python train.py --n_kv_head=2 --d_mlp=256 --positions="learned" --bias="all" --tie_embeddings=true --parallel_block=false --lr=0.00268 --beta1=0.9 --grad_clip=1.0 --schedule="wsd" --dataset="wikipedia_en"
Each number is 128 + 24 x the weight over its row's rms, rounded and kept within 0 to 255. Layers, rows and columns count from 0. Numbers have three digits each. The size before them is the row's rms in percent of the matrix's.

# up: layer 6 MLP up, 256x64, rms 0.248, rows 84-183, columns 0-63
# down: layer 6 MLP down (transposed), 256x64, rms 0.25, rows 84-183, columns 0-63
up84 098:133145189124074134098131088124124153127107136101137119158155108128142108110171105099123155113133112175138152149148138142099144123118131121150119213086161105140125131149138127111130136141115132
down84 101:154140161106126129080088115153144115133147164130118128122126142097132175127094148142076141137141137140116144171104126127129113086124152114130131152098103145180153133136101136110163155066108115
up85 103:097148133112116145142089127112127108153118108155157170129140159148129144154103138138112144162176107149085114105115105136141131137127117097132135102114138152180131093138172089114110191110132163
down85 098:121104145105103118102082158108124134106131123170142130115107117135109114167157130110145105098140151143130150143175096159092141184111135121097153130102142102126097082157144179130135146149107108
up86 095:157158059159115132128125135108089112132100102117123119151128137126118128178133088183150140138134130103082108102106139100123176115124112150136153118147111118177135163107107149113118128131095121
down86 093:112098131139151106099098164116128118121124145130188085125150112108143156097176123139133125125151101158135114164117110168128148093122109152135080099100151141173107130171144120136107108150107106
up87 092:098172140156128118134123131138124137160175107170118110097135146128130117089143097147130073157186133151133120112085087149126138126127144159147146144125085087136098130097106114100122123145118103
down87 091:115124128139174170111173144077133071126138132084132101129122103152142113167105099121148149102119113107106119119144153105157111159168138103142127092095175148137127161125156120138126136104129118
up88 101:142134143109104116114119152122162109092136098156098123143114113119167145129111102132098152113090092149155114157136145117096137074169102128132107102128130105141131083095191147116134120146106169
down88 097:173117156181135116131120117121093100184139123063167092138131119149135129095120106154109138119122126112167119152104127116127135119181084128155119120096109106120140162147147117119099112133150121
up89 098:106166140148110145107109144114118143164115145135125152095139115123165124137128142100112146110117116117147109099134104118117143131102113102121148134131134132127095085114197186134158141091050112
down89 087:151145131145125117099112117135134131160128098121123095127112102115154130062127123061113134150179129137110118131151138201130127155103132102138143151166113138095115169144136115098124126163125109
up90 105:130143157142114138103167113098143112130167113125111109113138123093116061139137128141111115109189125151139137172140160152097104106156071126148160150111119133128132137096185149116137120132123130
down90 114:121155130126103132158131118123128104129127064135163143120143131119107079120142120154134150140119177136177104127132129137109127169137118164143131089078186095122122112109117098115120168131134084
up91 091:139090166132077135159146125154115133123128162111101115075121118099171177129197125135081123128129140131124128139117112096105125086153130158136113125141109136135130098114181133132125148120110144
down91 095:114163112172196108118122128120132141154122141124107115127106068116114112117097104156130138077162138083090133151124123132173115115124152143124138129120133130126106165134148162126135129163087165
up92 093:060128135117121146087128133125113144182143095187102135097122152105130099101116130118101102109131128172139134108145139136140117100138155135170162150137094117157141120109162111116120158099115158
down92 091:122103144154115101128089125100131096092145149095127087134153123122116165169146174142150109126106187138141095143131151105114130140107109143111097174164137157140115144128110145147079132134142097
up93 109:107183154181076122120128092143130133138174158124088114111142112109118092130132095134128133128081103151123136112111125073136110092148106100114158145134131110152135104134127127108153117163115160
down93 108:119113137127198166128137120132106119098110109117143114148133118148147119126154145142135107164124124125108146161139091129172150125141131131158136128064099106133121167105123142058143091112089126
up94 096:111124139122104108149165149116103132114166120089183121139116160146163098171132109160169079178084150168146164136114129108142139107136094131145133128139118133146117116117145129100101111100134125
down94 090:138124108123123133106147140118116100119112116140129133141136152140139129137120166128122139125130072099132109127141101114121114107119115128117152159190097159151162119150158165175031116135138114
up95 106:096108096188090146124139149152142120100167129080128178137103160145135088139106136140139107128121087125134130150103133113091178106141097095143129141130135093127099129119128131153151089139146126
down95 102:107115185105138130119103123120125123122148177112129151130188156129134119157140103129179114119129143107147120149141133126114101090151098114157062128125133144083151099151096159112103114115148139
up96 114:121127102146144136139132111160131136126137088159178106153116180112113129153166137131119103140085145132099124109168141117121131113148063141142116155102112086127108141147120177154162096127096128
down96 116:111125130109167099101123134125122081094118114167142127163160120137107149093161111106141152094073153114127133126172134182120118143164161113112153107094146132144115117090129142125151114119165108
up97 115:137161148129064099146170153151102106115105129085133115119144149149123104174141121115102134154104118137083107069129121147145154123092120158113123126125107096167126123122127165143163118154114139
down97 129:111142162152133126122143169155133139111163148110132116116116126113134116116114186100099108099124114107137144118151102146140084113151138143092143125084098130169119181154079143124175116087132122
up98 107:146112165142151099119132115110141137111131121127141115104153102086144084153165067159132103154093180144116137128147153114126121129171110153146121160116127135130112111072121136095151137132078124
down98 099:172122127110111125126158138098153110143110104163132144127119107132126118186086121159128163128103101123144142120130139121141128137097115143144072111108144075124088159133137141128147189074133138
up99 096:116119159125154118167133120150128118127155146087080111139171105150152157150130141130125135098146095095111104088124108116135147097126108156165105128108115115132123132150148156125183179157078129
down99 110:140129081156162110106123133130144181127114151119108114136110101112128149087127125138087186114136119086143122134141146147186113137079098160100145128155139150164114102106161143115106124130141116
up100 101:083124146148184159147147146105109145164144092106120151100091152119102138151176134172119150118134096152116124112144156115086124127095084128153108124130130121114104078148116133145149123152111138
down100 099:143119141103086106139131140165144088101109187166141086104134117156126154136139119122141118131099115130096168137087142122171124070158143140106102141144123153169118145138113123079137122123123130
up101 103:152165114131121158108097105098122121143108127153114131087112167139112147141124141137079152151115101115111138105145143139121163112115102124112132126138132124149137112116213209126129123158139134
down101 096:101208120163120143096103137109126145121131101139103148140145084130118083143149126118169107113151140147142121158100139132122118165119160101126100136144164129109096122107085141149109134161088134
up102 096:146128146143116096123128136094118132111113112105100114133123143097161093108141133105132154129130101134116080160182141093139149118176108139122109192110141105141139119128097180144177165142120136
down102 093:127146125137095160155107115104129122114178136108142103175094129146132148124145103165094142148130152124153107127155087175101120107137137127120164109081174088145126100091141110103102129102135138
up103 103:082134165146120178160135117127150158153125113146108164175110093111118133101165124142130153139106096188129107115125113123122132102135121105132077161091131135149129142090132145102126168117117145
down103 096:165142112077101116124115120118127115145107141151119114074116124152158106099093141140115141085149165135101146130137187110129148133107164100133161149189148141158133090163129114125117120145123116
up104 100:097157122111172148127158135110112129127134128110092139093094181094156116186084107172108148106130106106122136121162118112100148125105141113118115139115119187145142134132160137158117135135135161
down104 094:147201118133150145097114139121174125114128136175139148100121106123166125081111083122154144112132123080106147109151117134132129074086152151116115145129159109147101104139116138122138145139102135
up105 075:092132165117093125153109161162099165145084144153146168128134108125112118187151121094099109099162108125156140136146111103145130069103091124124128147157117126131135107084124128140122125148129107
down105 076:162138123133137123094144119138139117118139130123130129147107108128130173114118164150141147135138124134083105160106109108151136137146085139076129145233138137089103143126117108133100118144109095
up106 103:159170128133113108128081144130152116152144108126116141101065126119101115133112106140087087095112127145108164156105126124093127126094093110114137142152119110144126113164176166115157113162107110
down106 095:100125107128135136122112092093114139117131101129127151140115144140097108130165127133141131159114123120158112135129116124145128188121128143127135115201166146030136126084128118149138142138149109
up107 079:140127134139109097118145122095112126133137045130149114090117112109106133113133135115160099117129172172128125129123119133081143154150122188108146127125125134135080123128160149111165139140098083
down107 073:138132129123141116160099090136145125126157107104144092110136114100115137129115114119156129132138125141157150109143132126130125248080109120147148126127141118082130141121157126156162121103109132
up108 099:102116101099163138131155090138139114097145118140165112150111173123175146158153085132139129142126120128117095138151124148097152131143131155169134147072083102124082144134118171111132150112115113
down108 104:145143138138114171105127146123121139145091119180096136108102146131137105100130135138165156133113122141128148151071124129135046112132088146156102141109148135099165114128183122144114112138128130
up109 095:086174135095134106137146101141077117132133133098179135153110131151168113096159170089135144134181109139164118133115114124113123128138154117154160116088133099127143109112174142112151124120111133
down109 098:096128161122141108121122150153137119152167156122108145131118152116076141167119116116107177129113114107129110120121132132137108129124127146147081119104122115160098138100113150157136148040140178
up110 100:134150118135100122125114079087096125142124095134115126122101135069145125119090138127164122172120124192163138115141170119092131140142167116178132159131110127131135131109145126105136115092086134
down110 089:129143124135087134151123159154137140091137084059170106146112153151153107130112152105146142087079145117096140129098102150116149154132139126124140169148117108098095145109162143117118139149150113
up111 101:096143093174167104115122072159154157126137127149122107115100155101113143145161111148128138120156111105086118121145122078138132127145125155129117124079086146146089102137166135154140138129157109
down111 105:105094147089121146144106102152088141140134136149095160088127140130160108127128176125113102121113139141119122179146103105081136102138168140187140126119136118103148151153086130117111160157131145
up112 106:104144191134158141111159102160137149139116119116067109112090149111121109183103167111114125134106129116143155122127093114103154133105115149142133122108099097155152128111125120133172110176131132
down112 105:134103160139140159107120109096134148126104111119138194106149155141066134066118146124155124133113120083143147124099141142120143133179130116147131125141131134129082126144137160084116097156149134
up113 112:119131087108122100160163125118131103125125082106138142164135146135118149126137089153141153151118098132123136114135099086077173124160103129184124181108113145163155124102145120123109129089130135
down113 110:136134128169063144131143107109158145133162111118131131124160124145115111125101143137117114144167131149152132136140094139133075114154118107167155115107108081187134078157151108117113151141132100
up114 113:086100121102150149104148073105133115128114055135152129100136163118123113139128125157120171172126125119100138115122128131120178127150147165144105138101099089134104114142163127096138156145126118
down114 124:088130091107108126157092147164133111132155103184121175146105129099155119119137147107156176172141113143119114148113121103143121100131098147164132114063122132139095112141123111108147150115128126
up115 106:137138168145119134132174143146124157151155159126143159101097151122153101162132121157122090162115127099121164105166167125101140114079137142128076095113107098143107115092140154130129098141134149
down115 099:133152094139143146158151128123110139140055095127160127119152107124108140162080166112126084104110154102131134135165107111158160103124121147094095135098144107129140127151155118156096137143143163
up116 108:120167100112104103107137119157142112116146105155132147092121155101150088150137155121118105129125137162079129105137111123167139118137115184125138105125093115125112156094170132080135142188130140
down116 107:122118171106111102136174105090100127109140122115135121133086129130168141142100142117097156122147124093145157129131134144121123078106168139160142171059126140148121163146116121174107126134132113
up117 094:142146138160128120107088143110145133150103116089118135129140115145150139125106139112111127163186128100142106178165089162104175102111118158149145105126117083127082107165137121106140142162128113
down117 093:121121116108134165149129114140128148127165132081078142149119140093119103140124171121164168123115144124131146088108128113135142162152106117174144181136113143087077126081118123134115158100118131
up118 113:116128100136168100121156154136115089141143112117147168086141131107135107194108141136130115115116140121093131156089086123139111076152092178145148112129142147135128140111149141138129088166115119
down118 114:113111092181114164138101096153158124150135097102136119125147145156106118113145141143112132136132182119114122153106148158120107099140159117131135059122144135084118112176096126102097127157112122
up119 101:143113167184157160121102145127111124158135122111130113130118144109147140137136144121125099121103081150123159174082171126118157121093117106119127164117135149159115079110132126107163149154089097
down119 100:114104105133133143113151135165153106085152098130128084112113133157084181126135073172099100122121124089144145140114123156135169124135156152125126097130096110092138149148151115128170143120111127
up120 094:076156136142085175136058132125102138127142142106127164085138123129161134110141124148085152124141085130114117145172093101126169107119142102122104103141108124132126095126141142153142134131149154
down120 089:166150128137129113117121169125130097175100092125122092153106102173143119128096110164125124147142117138108152117142172161124124098115089137149089061127136117136133116185143138133136105107118127
up121 090:121142110132131119118133140141118122187101098142115159123131091137082108118111104137107083094160150134114153071127112117119177130121140152151147162141083108125125167107138109136141140172106163
down121 094:137116100168105145168120115105099146141166151111096103088134128135123124144144155141124122137121137165122128126102121109126101117173110154187121090136163207108119113112132099125124114104159120
up122 102:133127136151159090132120140191109138104172158102133212135131146120142146127090132134104132155148114110085126118145072114124171109151119121128111131115124113128143114109155101122137115153140157
down122 102:150134123137143116114134115122145136170123100142137113123129102122126104078165155155134123090140124138122142148116158167088109120144101114182071084136128098124131131181164148145152119091095145
up123 114:099138148140108111175128150081128144155116121111114102085134085101122143139159111146096132167111127192093134104176144087144138129139108138139132135110127128138097089098149105127131163136099134
down123 106:130151158162110100166144145148155122176112129097111163119138133148121152119130093094157143131143097078151111133153059099135163107099138135136146109137122128152143130156103116137089146093124107
up124 106:078138162136157155112087105112140163133155119113063118109104122118148135117110101145102099112152087125139137109137149128113157101124112123137135131128139094148108128134191150131124183151098147
down124 108:117118114106163087085120148097130105124126149157127165118150092139121170104153164095113157091128114151139125131130086171187142131154116129150122110107101131162088127122145157147130114100111129
up125 108:139115137147137093162123150151125073140144150097154129166151153102155150087146148144141119125073112113135110142138121094153129128171116103128132134062143107151123096116094152123132124111097160
down125 118:128142101104127142129099106173140129129141123113138149124088085126099128104165149151149147191132128110141111074121145142135136112127154127177143155107111139098106103158125137076151124144079111
up126 098:127105138079110159161137103145098142164092098123104130118169137078157152123129130122132166130090141152123130152118126149144130104128106152134144168136083095124090125140139110075148144169108116
down126 092:166128115153102092099083103091114124145141144203127134140111101141114155152115103129114159114142139114130136110113106095097150179143139161122139127189123149102111118103108146144146113131122111
up127 104:154109084181150129115101129116123100152162127115182119153135167107128076158144144125140071099091149122133163116148124109136156124102109130117143108098148145142143101128128177130152120136143128
down127 106:106124137130097157160107128103131112089108147134122165128142087127157123113159188142135099137128127143163129089113101132101118097173171108160139139101108117136112142145093117136156111160160086
up128 107:072165152128133138108110145128111091114145136097148132136097108159124095109179134130104152175147131152101102112166163099123140112146140107158083155124111084156136152127116116148130122129088136
down128 108:098130166141137102176073153123078139093110140140133144160109102134177134098117131137139164110139148135145121120118110130115105126146136128188090143074120134102112152144128132153131105090146132
up129 098:143157104135166146151109088114110096151118140152130141110114137100126121172141116165127126138103118088150141167115120041120137105155108123138132136122136117136137153118154110182115129180117108
down129 094:131131112097105128134097113132125099122104138134146101102125119137105132160122154132147125128130116149101113140111149186119156142136175110084166102118114132212110116140120121136106098175105171
up130 095:113129099109101108167093163151142081176089148134178145098142114120140094093150151137108099145125166153126173152169104136121140131129098119136172114118134145127120131121145122142136096115097124
down130 091:146140173133120112124096099102152123132133112111102112116145133120089174132135102099143139050159111134179103140135112087166130140108155161147099159134131156168111145114139130140149105125128134
up131 103:122151125112149147139128101134147121120129123170117113125127134081148135141141163124120133116140098180089090124130169144136094110168087111148137141115103133139100085130172160090180115143142090
down131 106:149082124113149130159141110081103140137159120166110149139105122131166127103138131130159116138142099106156127132132116111110132136086104129126181125072164176141108137143133104147122077129155091
up132 113:085135139156157179132138130107116110133148080117146147114125141121141118163119158147085149152107071116125127116134160109129117080131149098140152135128086096128102135179095123147154142163131146
down132 113:146131113103115044126123123149139084116096143137138126117135125125151141147085097138125125103148104127157121143131189126164132142144084164148098098106168158139108124090115131149135154125133146
up133 105:153138102142152092115158109144116171175162147097100143126137093133130157108144116137107122164144112123127158098150150105127130099177095134148131110104112146184157099108155147124099123167126145
down133 118:143159095119135093126098108125166147123134132143101073173138127167111086167099129102166117114120143110145128152113140177128126137140145106114157111122151088134155108134122138126107176115151082
up134 098:104154113084151126137163116151131065147108081137135126119135175135116168153111147140157153135148132125080110093138123128108160135123126166107155100079126132158122141163119138099127109101105116
down134 099:126122133139144157116101109105152127169125096136076133139129123121162123101120162139162164108141106146105146122106132161155077082141125097124147124131119125212127140125117114143166125144096108
up135 098:094161110097174152096159139120144112112115144126163112117116091104123149132143097132102121146116123144098144114118137163089127134167115145126150120132103070176084140130137115109131117181136086
down135 096:152121155183129140116094113116165141131116139104080098126152145136110089171098124136123086121123125140144146125116126109177096140132119107107148156102151138177140147113074131112172102141147135
up136 101:135119092134142136093161135098133121143124121099136105130079138079155109132139101127181135168126156152135140095145141113148151105154141142116133161113076151145114097096146178089121153118104120
down136 092:119100103153118119127102161141171084151137143104129154108154157131128110168083132149138146110082151144135124173093148131102116080142129102195125136157098118122125129096156128110134114131136115
up137 105:107163146096141126154135099187141079124083118142123144113101133124110065158139132101137111121102092109156127154101117136132141122116135151132124127121120089147105161149123134087162114176100125
down137 099:092131104148161168121122159102133167136133141108101103101112134163058125125162153125115107120130123135125117126095139086121147138138112169090125145140195135120151140133127164134134081127119104
up138 096:128147147111084097136115103116123111138117145102098166143148087089134160082138120094104147093104138154135143175134135112134134122139112112164142175124141118140131117117127127152211127132104127
down138 090:155184143113118088134131144103145140131080117091161130128082140146129130134107144137127149151156110154123142149130069128088103134064159180120128132142126127113127134118099132135125092166132138
up139 100:094125172125136109153148110175119097088129068116120142162140122119125131172102141100126094128091087149095146136117137124106175121131105123107178150126161133154134151140140124112140098149120105
down139 101:163164108141150132134124145135125130106097128125096092072137126095145162090118118186097163122128158109131171123153126121123127159120119127115121133130128147104094190129120077142101138101113144
up140 098:131130147138103169135125141136122130210119156124105144113109126150161103164155131114135138148135108139087131101099129139131163093149100125119149111141084121139112123083168143110113101154079151
down140 099:130107149123124166151167102105126166111115161121105105108115092128143127106081122111116097134115117146149125122157128138124128114170207067130117116147140150119081114161143155122118154106136133
up141 100:132106116152118114158136147131104087166132109110130156099123086093110119138115145124152141155130166167159151117144123114114138135097147165094157140135116111133116101124133132103154098192074087
down141 101:147140107111145142152130106100134130154141125169116108146114143132131116153099150151108116119098121119111132130112108114133163210117087115178130132160114145041121134103140137135126124113159114
up142 091:108171124132106084143139147135140134118135101118096164114098111110119097099094094145090156126104129177078177119117112146101130141126102104140127148135099098140145098116139149098155169112149145
down142 089:154124137134135106107115063103121129108160131165153125110149115116102163160155155133118086088135171132151097127132142095121082150115106170127105141158162118120128159099162113135111146127116098
up143 113:124151142153136136157140157087117112136147134091105169126118114140136090151136132184141142177178105141075106139116153104132115116094109095138108142129100087138100112122124141099152118143118087
down143 104:133090112126163148168177162143143121100124131105146147106115144124107097114137168144147100092160099129129108083151132151118102083166160136131177119108107110162137122105138117133139131090144102
up144 106:103132106166117134164121123102123124169129144073138132125164138168197132105129092139123087144122134125128127109181125150112110106180111112173146118109133104124130116114129113097113113130147166
down144 109:139171123098139126095126158135127160133136117138096143127110123135129112099155107129157106111144102135140099141124137143096144141104093106179110137101139172137160152100140150138037121126143162
up145 102:098152155152148099138139117104145133114172088179140110130107101128110086131116153123103122132106108166119142126102110093144166131137124123167179133108140077122139126169115110097171135134101135
down145 099:090105125125143160120125135139154173096096143129110141103097093145096157163129174107148136110108105113168143152204123117114117142097136121110143155109117163102110152123124125130124116162095107
up146 101:105138199123144128117109092135135134174155110144150131114126182098103113107147150138107123140131164113089126112149103131102138133121126127174116162111108090143109105122116145077123131084165123
down146 101:146150115108145091108139125141131100090121133199162130148131148143131125108170077075104128145106122174133128107133096139163115139131146151116131095142112110154144124122125120162157082149130097
up147 108:148148107143117165152132152136125136163179143107111153127115133118162116142184121157134118145126120125105133133114167127158125142127107113103132167061070116119086120078137150148116136148139111
down147 101:164121082137111112148140172148104104134092109150177120121113113131140133106115185089128108153076137161116138142127146088128136155111147152078145145114103155101126156155119103113115134151136121
up148 092:128136125152117158098094136141130129165176163135103184103156163121126092157150112099143115158142088115103144142140108094118153063093109134100125122141095135144131114138125152166130112124131117
down148 092:079153139112142125118098141115136110121119133114191121093120088129115134084103147112145134137175173106102139123154114173143128129135101144069160134180152116118106148112147130136126117108124155
up149 119:090195106139105135117136132156118086151131115169104167152102149165118062141134152137145097191122134112119118089150151121138126100108150095143141148108119125120114139125117140120140129149140138
down149 119:129136100116110113111114133106123134114079129092118161114156128137113130150124139101140155137105180136129131135141088117119154150128136140180127121122139106061116102121136065144176148172147158
up150 095:138167112132135129138115138154144105140127132135154100137104140104141150138187118080150125156127107144103137160154122115142114124167071140141127146087077118148105070133150157152154128093127110
down150 107:130139140159139102113104132135172143150144127164129185119116137114096110056158169133136067148100149123120126099144096140149111162119132103131139118113143109101120133140142099120175101128134100
up151 076:104129106138126097135097115153101122202133082126100138144136122148124095127187123134120109116128135152173151159155127131122122086116140120118135137179120108101091095111150151096143116090125118
down151 086:134122125131147126146149120137118111115129121133164092121130128147143134106105154116154122127099121129128095114104089124146138127118103097123122121242146160059141142136138086130148129156130121
up152 102:110144155121169107153162144175098116121152125071109129143116173156120124143134133104107104103144100099149105102097130102123142114096119152167119118132125091150157162152112135129180130093142115
down152 107:107135131120110137115118150137161134129096067139078106104109138151135118096124149117122134137115114149103140177163140137133130165130080113126121110196135145065122117138142125119141177135153110
up153 101:180156142153118111126088120136130125157098150146095132119108120134142124108154096154115094194134144129110141097171128082124168126124104100114131093129111123126108068138145145102143161144137132
down153 097:077154144130144102138105124156134115110099115118120126116129112151125162130116123139115136075161094145161113183117103144157091179101134164153094130132164142119093143161120128125152149102093115
up154 090:163129104116145121095099129096117119122146118081140104144057113116171100110143150178098145140108140147115140168118115112130136124101102124106135118146103105130108118107132154138139089192146131
down154 088:078155122137103104153152147133161158156094133136091134116144148113110115150144115103156130119117108098138098128160121139120090123146081111101137158184135119078164123143131156111112160087117138
up155 102:151126131076157119147156093104105130133122123114125174146112119107187142148118104135108157143157093142133120106164123133080154130141144124144145102104057097128093123124173146143127135117136140
down155 095:187125113129113133141078139116176128112097109107131125152101151098111104117115139155146164095118122137167098092112161151108100154112121121148132155127140137148105138159117139138130118185151078
up156 105:177125129149127109141159087144119069137131092084130163159129176108140146121113106121154138133119118140089159124097157111110153098132120120134126140138156114190123097114114124099108123090146137
down156 097:124122102144162161126136095171128143106128102127098105119132161119130129078164111113168088133159116125097097099141085144114101147131125143117161137179083121175134127162152135113112154137133127
up157 109:112163121155100152128183153150129112116166152068090129139100148158115112171128096117115087165124122136127126092136149137132133137138128115141118120078133083161143125103162127124142096118112160
down157 112:144125126151119152147134144117108096118121125101175169107137162109111129144153164086129106101129157111135090119164125152149137107127085144115114131161095145169171118111157085088087119147115132
up158 099:092128146133163112107086140148124101138192148118114132114158130126095122131174117167106126136117123155154140087108154080155132125147129126113121156126128105136118112083119157117194140123090127
down158 100:104126117151123132168090130109164146109119152144170117111114152144134100120107090123155148099141144102136123156102090138155120066180122124120118115117121147132141128199115113098144144089138127
up159 093:126169105122153117152114100143126114151121103102127144119082105138145131104154104108144081144110097113105126120162147073126115111185106128121153113147141075145134126144136161134143176104087131
down159 088:150113162130137114143150136096153094128089136125139134104089111125095147137106107139141125127082171116127133167116094123115156121092148172133134147175167140107133145090126113127144073172151115
up160 090:120135138126151109136153134096102149146134146154110142161146142153124132162153110136147128159139146177083143130129131174067122100153096130173166124118085165142120127076111126135097132108126148
down160 090:177124116142144138137129148105138105099148132126125151150090144110125156141126114092099109133120150133150107163136103130087134092147112131142126151150156153132125135095119175109028148120113125
up161 103:110151134114090126101082165112138132081143076118104156159140143119113097142145123139092102123157157146138126112135127158167139127118068098134173102121118108150120118138143142129145174154118155
down161 102:143124111138119154116087102110119123109152112151162076134154110122064125127140095126123125121148191111147116138139118140118116208128112124094117132164167121126131115099166136139127156122113113
up162 093:120135147147108132162120117110089117095113143130162104142090148122180154153102173148105118098177153158124102111141070097141143119103138100140119127114108128156167109115130121102139142108125170
down162 090:133109110135138120112148152052133119112113111157118101139121115115084133110165112134147139117118119130145131144144100134144160121166120150113111177158134139106063146119161090101170138119169142
up163 109:140117146160127150127159112173135120115133113161110132165108166125171094132150137167145131144126132148073139118125107126121167089105082108095130108130116117160121086142130102085113145150116171
down163 107:099126122113164132141143128166132133099124138131126092084105161151147120133161101168125145073130108107158111134132126127096123152145154081142130140181161142117138132161119117125064124129082130
up164 104:108120141142138123107135100110135113123143094107113112125168118105160106177092106102112148137087106103084184103144145138122166156126124155149149123113110080152096151098101126105155151114118155
down164 099:140189143129095121105129092132137183105108113151124154076118128131184166118108107126168146098140112108114175145092168131136125128093123095135142115125109092136117143109121134128118119156143114
up165 094:109150168146163138140162127135124082152147092091138145095133176125164112101100087112109106123126082131138143142095152164114127122118138126104161147137147148132070119141159153103122141146111147
down165 086:128114125076130121121112131157137143135155112130110149130097101126148120165122151139117178160134144102079178095148107109143143064143119161066143120115133122099176142128126104128132127149124116
up166 100:105101095094179100113123121145071131141157111101109136116090156115192156132125101150146134137094122102111179129124142081122136129168128149120147136134133136149117147129153126120140148151137084
down166 098:156168120139102125148146156140152153072114142129127101161115084149160104169099104099127118138114146125165106131132144135113084111127116134122136162133141083160133135131074118126075165123119126
up167 113:144160147149159124120147083152103075149084126126132111098133150112157130140110120143123094181114105106111143097185151086124125102136142128170129135125115126143108136125076119100128114138169122
down167 113:135076129122142088136113107161108142114146128130170151110143137133147151111140123135172127139121087150120093123146172181105127112144181121085072113119117106125086130139128138148162113133120101
up168 105:144150154112172089130141127133134141121169113155086150151142145124160111151163110127116136122115099106118138085107119141168132038147083146130107127131124123142145103148142126099129163102128134
down168 111:192131145127155139168146079146167155129161112127127136166141106119119116118086140111109137135139120110129110110089110124125107166096142080147120082100108133085138136130166108120117154113155142
up169 100:111171098141140121110164089165123116082120144132187120135131191132119124113137166115098098134135108146106111148118096139103182124140132128132125135080154111125109113163122119121159135116166137
down169 098:182150094140138112118111157132120119134095083098138112175126166136101153105141106128103128125135154089090153116090113138158128127084136161074125115113145131125151150153115123149141125117121179
up170 091:111143147104090081156140125117148117144148115131105182120118126093103111091141085146139131164127118119106151167132099126157162131147073121125162166139092110119087112154157142138125117160138121
down170 087:162113117152135135102116121126133115149146123137142104105152092109108112170125158154156145091128093161172117136123162108072083137136126144142110107122125184126124138090122126115183107163116107
up171 104:133155151129126143189166122107120081104125101100101174146172097107161167137121135142120161140125107117127089150114147094102124088124123122136138150091167162144110125097145148153124118139118124
down171 119:123123138158125094166097141100112166156114112105128113162130140120074116122135105116136127160118174115106119096148132123151123153172107093107148110188123113085128174134118118118120132111162161
up172 098:091151154103112143142161153136098150145202122149132124112137114138135142105155098164128123100117099154112097116088163150108120142153120153135133137106140093127107129116161159111169092102096145
down172 103:104126122141148178136104126161116102118140205124134125110105115150091123127142113107119140135134113172129129145093127136161102132134110102086125116151133099116097128133145072181167157102139135
up173 105:129146128156138129144080141089123138175117110067116111113148104175146168107120123158086111142168125139111159103121172123137146121129104093130147129115083125128100099109111161144133157145117142
down173 104:123121173125171110115111165171114110138119113112136122155096155140156102153121101129108121161117146116136105152145150133148167094086132104141090106081114145108143130121122125133083144120099192
up174 109:130145132131112143135143072135141114129130116080154132092109159079129123107153111165109123152072118140151144165154166065128137071159140144134122146129139112144131136092109132131118115130139159
down174 115:116105138120162170160130114159111137099113146128102131141106141130135170154086128117165150079172119121112145154145136088136169161092133132138122131098091137131112126130111068120153091106145117
up175 099:091109093116086063120146141096148113148145127133123139135154128141117108112164144113118145133116125156125150106190135151121134118167103159133137114124117104146088148118112142162169124181120088
down175 091:160133151147176168076110137155117123108077173134114149148136138109094098174164108130095104131159141088125155122122112156118136131130115134104131104111111132107135128143093149098159096114130149
up176 095:112141088100096141129148139116130098128173126112138108089083127111154108135149156142107168170121140165122182116113117139076111126168118131123115113119136101138096106165157124162125160101115114
down176 100:091164134144114135134139146151159183127146131168093100124129115104144145120129118172140153133105125137118116116114159113166094101140119128093130087121121130143203110117096105108086140152103135
up177 105:158171160114137139125141111136136119149134145138133141115111151145134092203140134130109098152094153093135131093088122105122154061122112164109127092139100104121110156131167108126141145153128145
down177 109:095117109073120117157114120120179138128111153114143131129119129126152144122105146102145142104112128085131127137142094127096123101163134147067165142159134136111114136144110108197131187109134129
up178 110:138136136146142124175123115122139143135111074101150115120158150121128146133143110134100103127110119139092142111181128075143182101135123141185147117113115131178133129153118118115105119130166073
down178 123:104106092156169102123149173155152166113132150105175114150138150121096081111133141131102141126093124141148142131127126147157144134120120114153085084128103168154116086111111121143169136097123112
up179 095:123176153160146113097144141160145108112132138153149112117147158080122116176160107131106136087046115134123122123103125125109132110145102147158150126130123095143144117154103131114147119132091169
down179 093:142122110139095148093138098122118152118150145132131126149118126180145144085079138130187149159167084096149171139105114109128128120150133135098109106134128109119139165140127127106153068134133106
up180 098:134141130182146114113138109126142136110163120135119177132141163118117129108149143135139137157103113145073097113149121126121160102098140133117119122124158106125155054170148143114182100166124128
down180 103:140117094127130143082131147109126128149086116150139170115127100148110172129125132155083162124128100098145171116139136128139085151098134114102122136098134122076139174145119186150105148131109135
up181 106:148152143121140116128154097132107107124112138116130120171063134064130108121125169096116103164112130165140168168155138096093142123110121091138122158123096111154161147143118130139145120116119161
down181 101:114148107121114143146114162100125168095180127135107120147134146107133137099124143126172121104129135115118140136079129156151112064113148086143132114138136127119120141103157158184114086167111100
up182 106:100162093152085080132141137160163115139136099117090122103104170155125128130133138131112141105146154150151130090113139131082150117124081160131103159118121153125089105158138144140180139127147117
down182 105:156106163140121175140139137130126146100134154115101144133138114113102155141125110133123118145133147091122176126099108144129117191101129131174114127125089124036102118104136130150140120112152118
up183 093:085158122148100131129171192156112089112159123112146138122117116151125123146110080174149130139128146121111125110139125109152191128101130143133092126080137133131148141139123125132121163086103161
down183 093:103052139138117127101126134107128144153098128153136142113123143136125118122141137120179145113173107145124150067146132164152137123123097100112144076141138150134118094144125162105100118173137098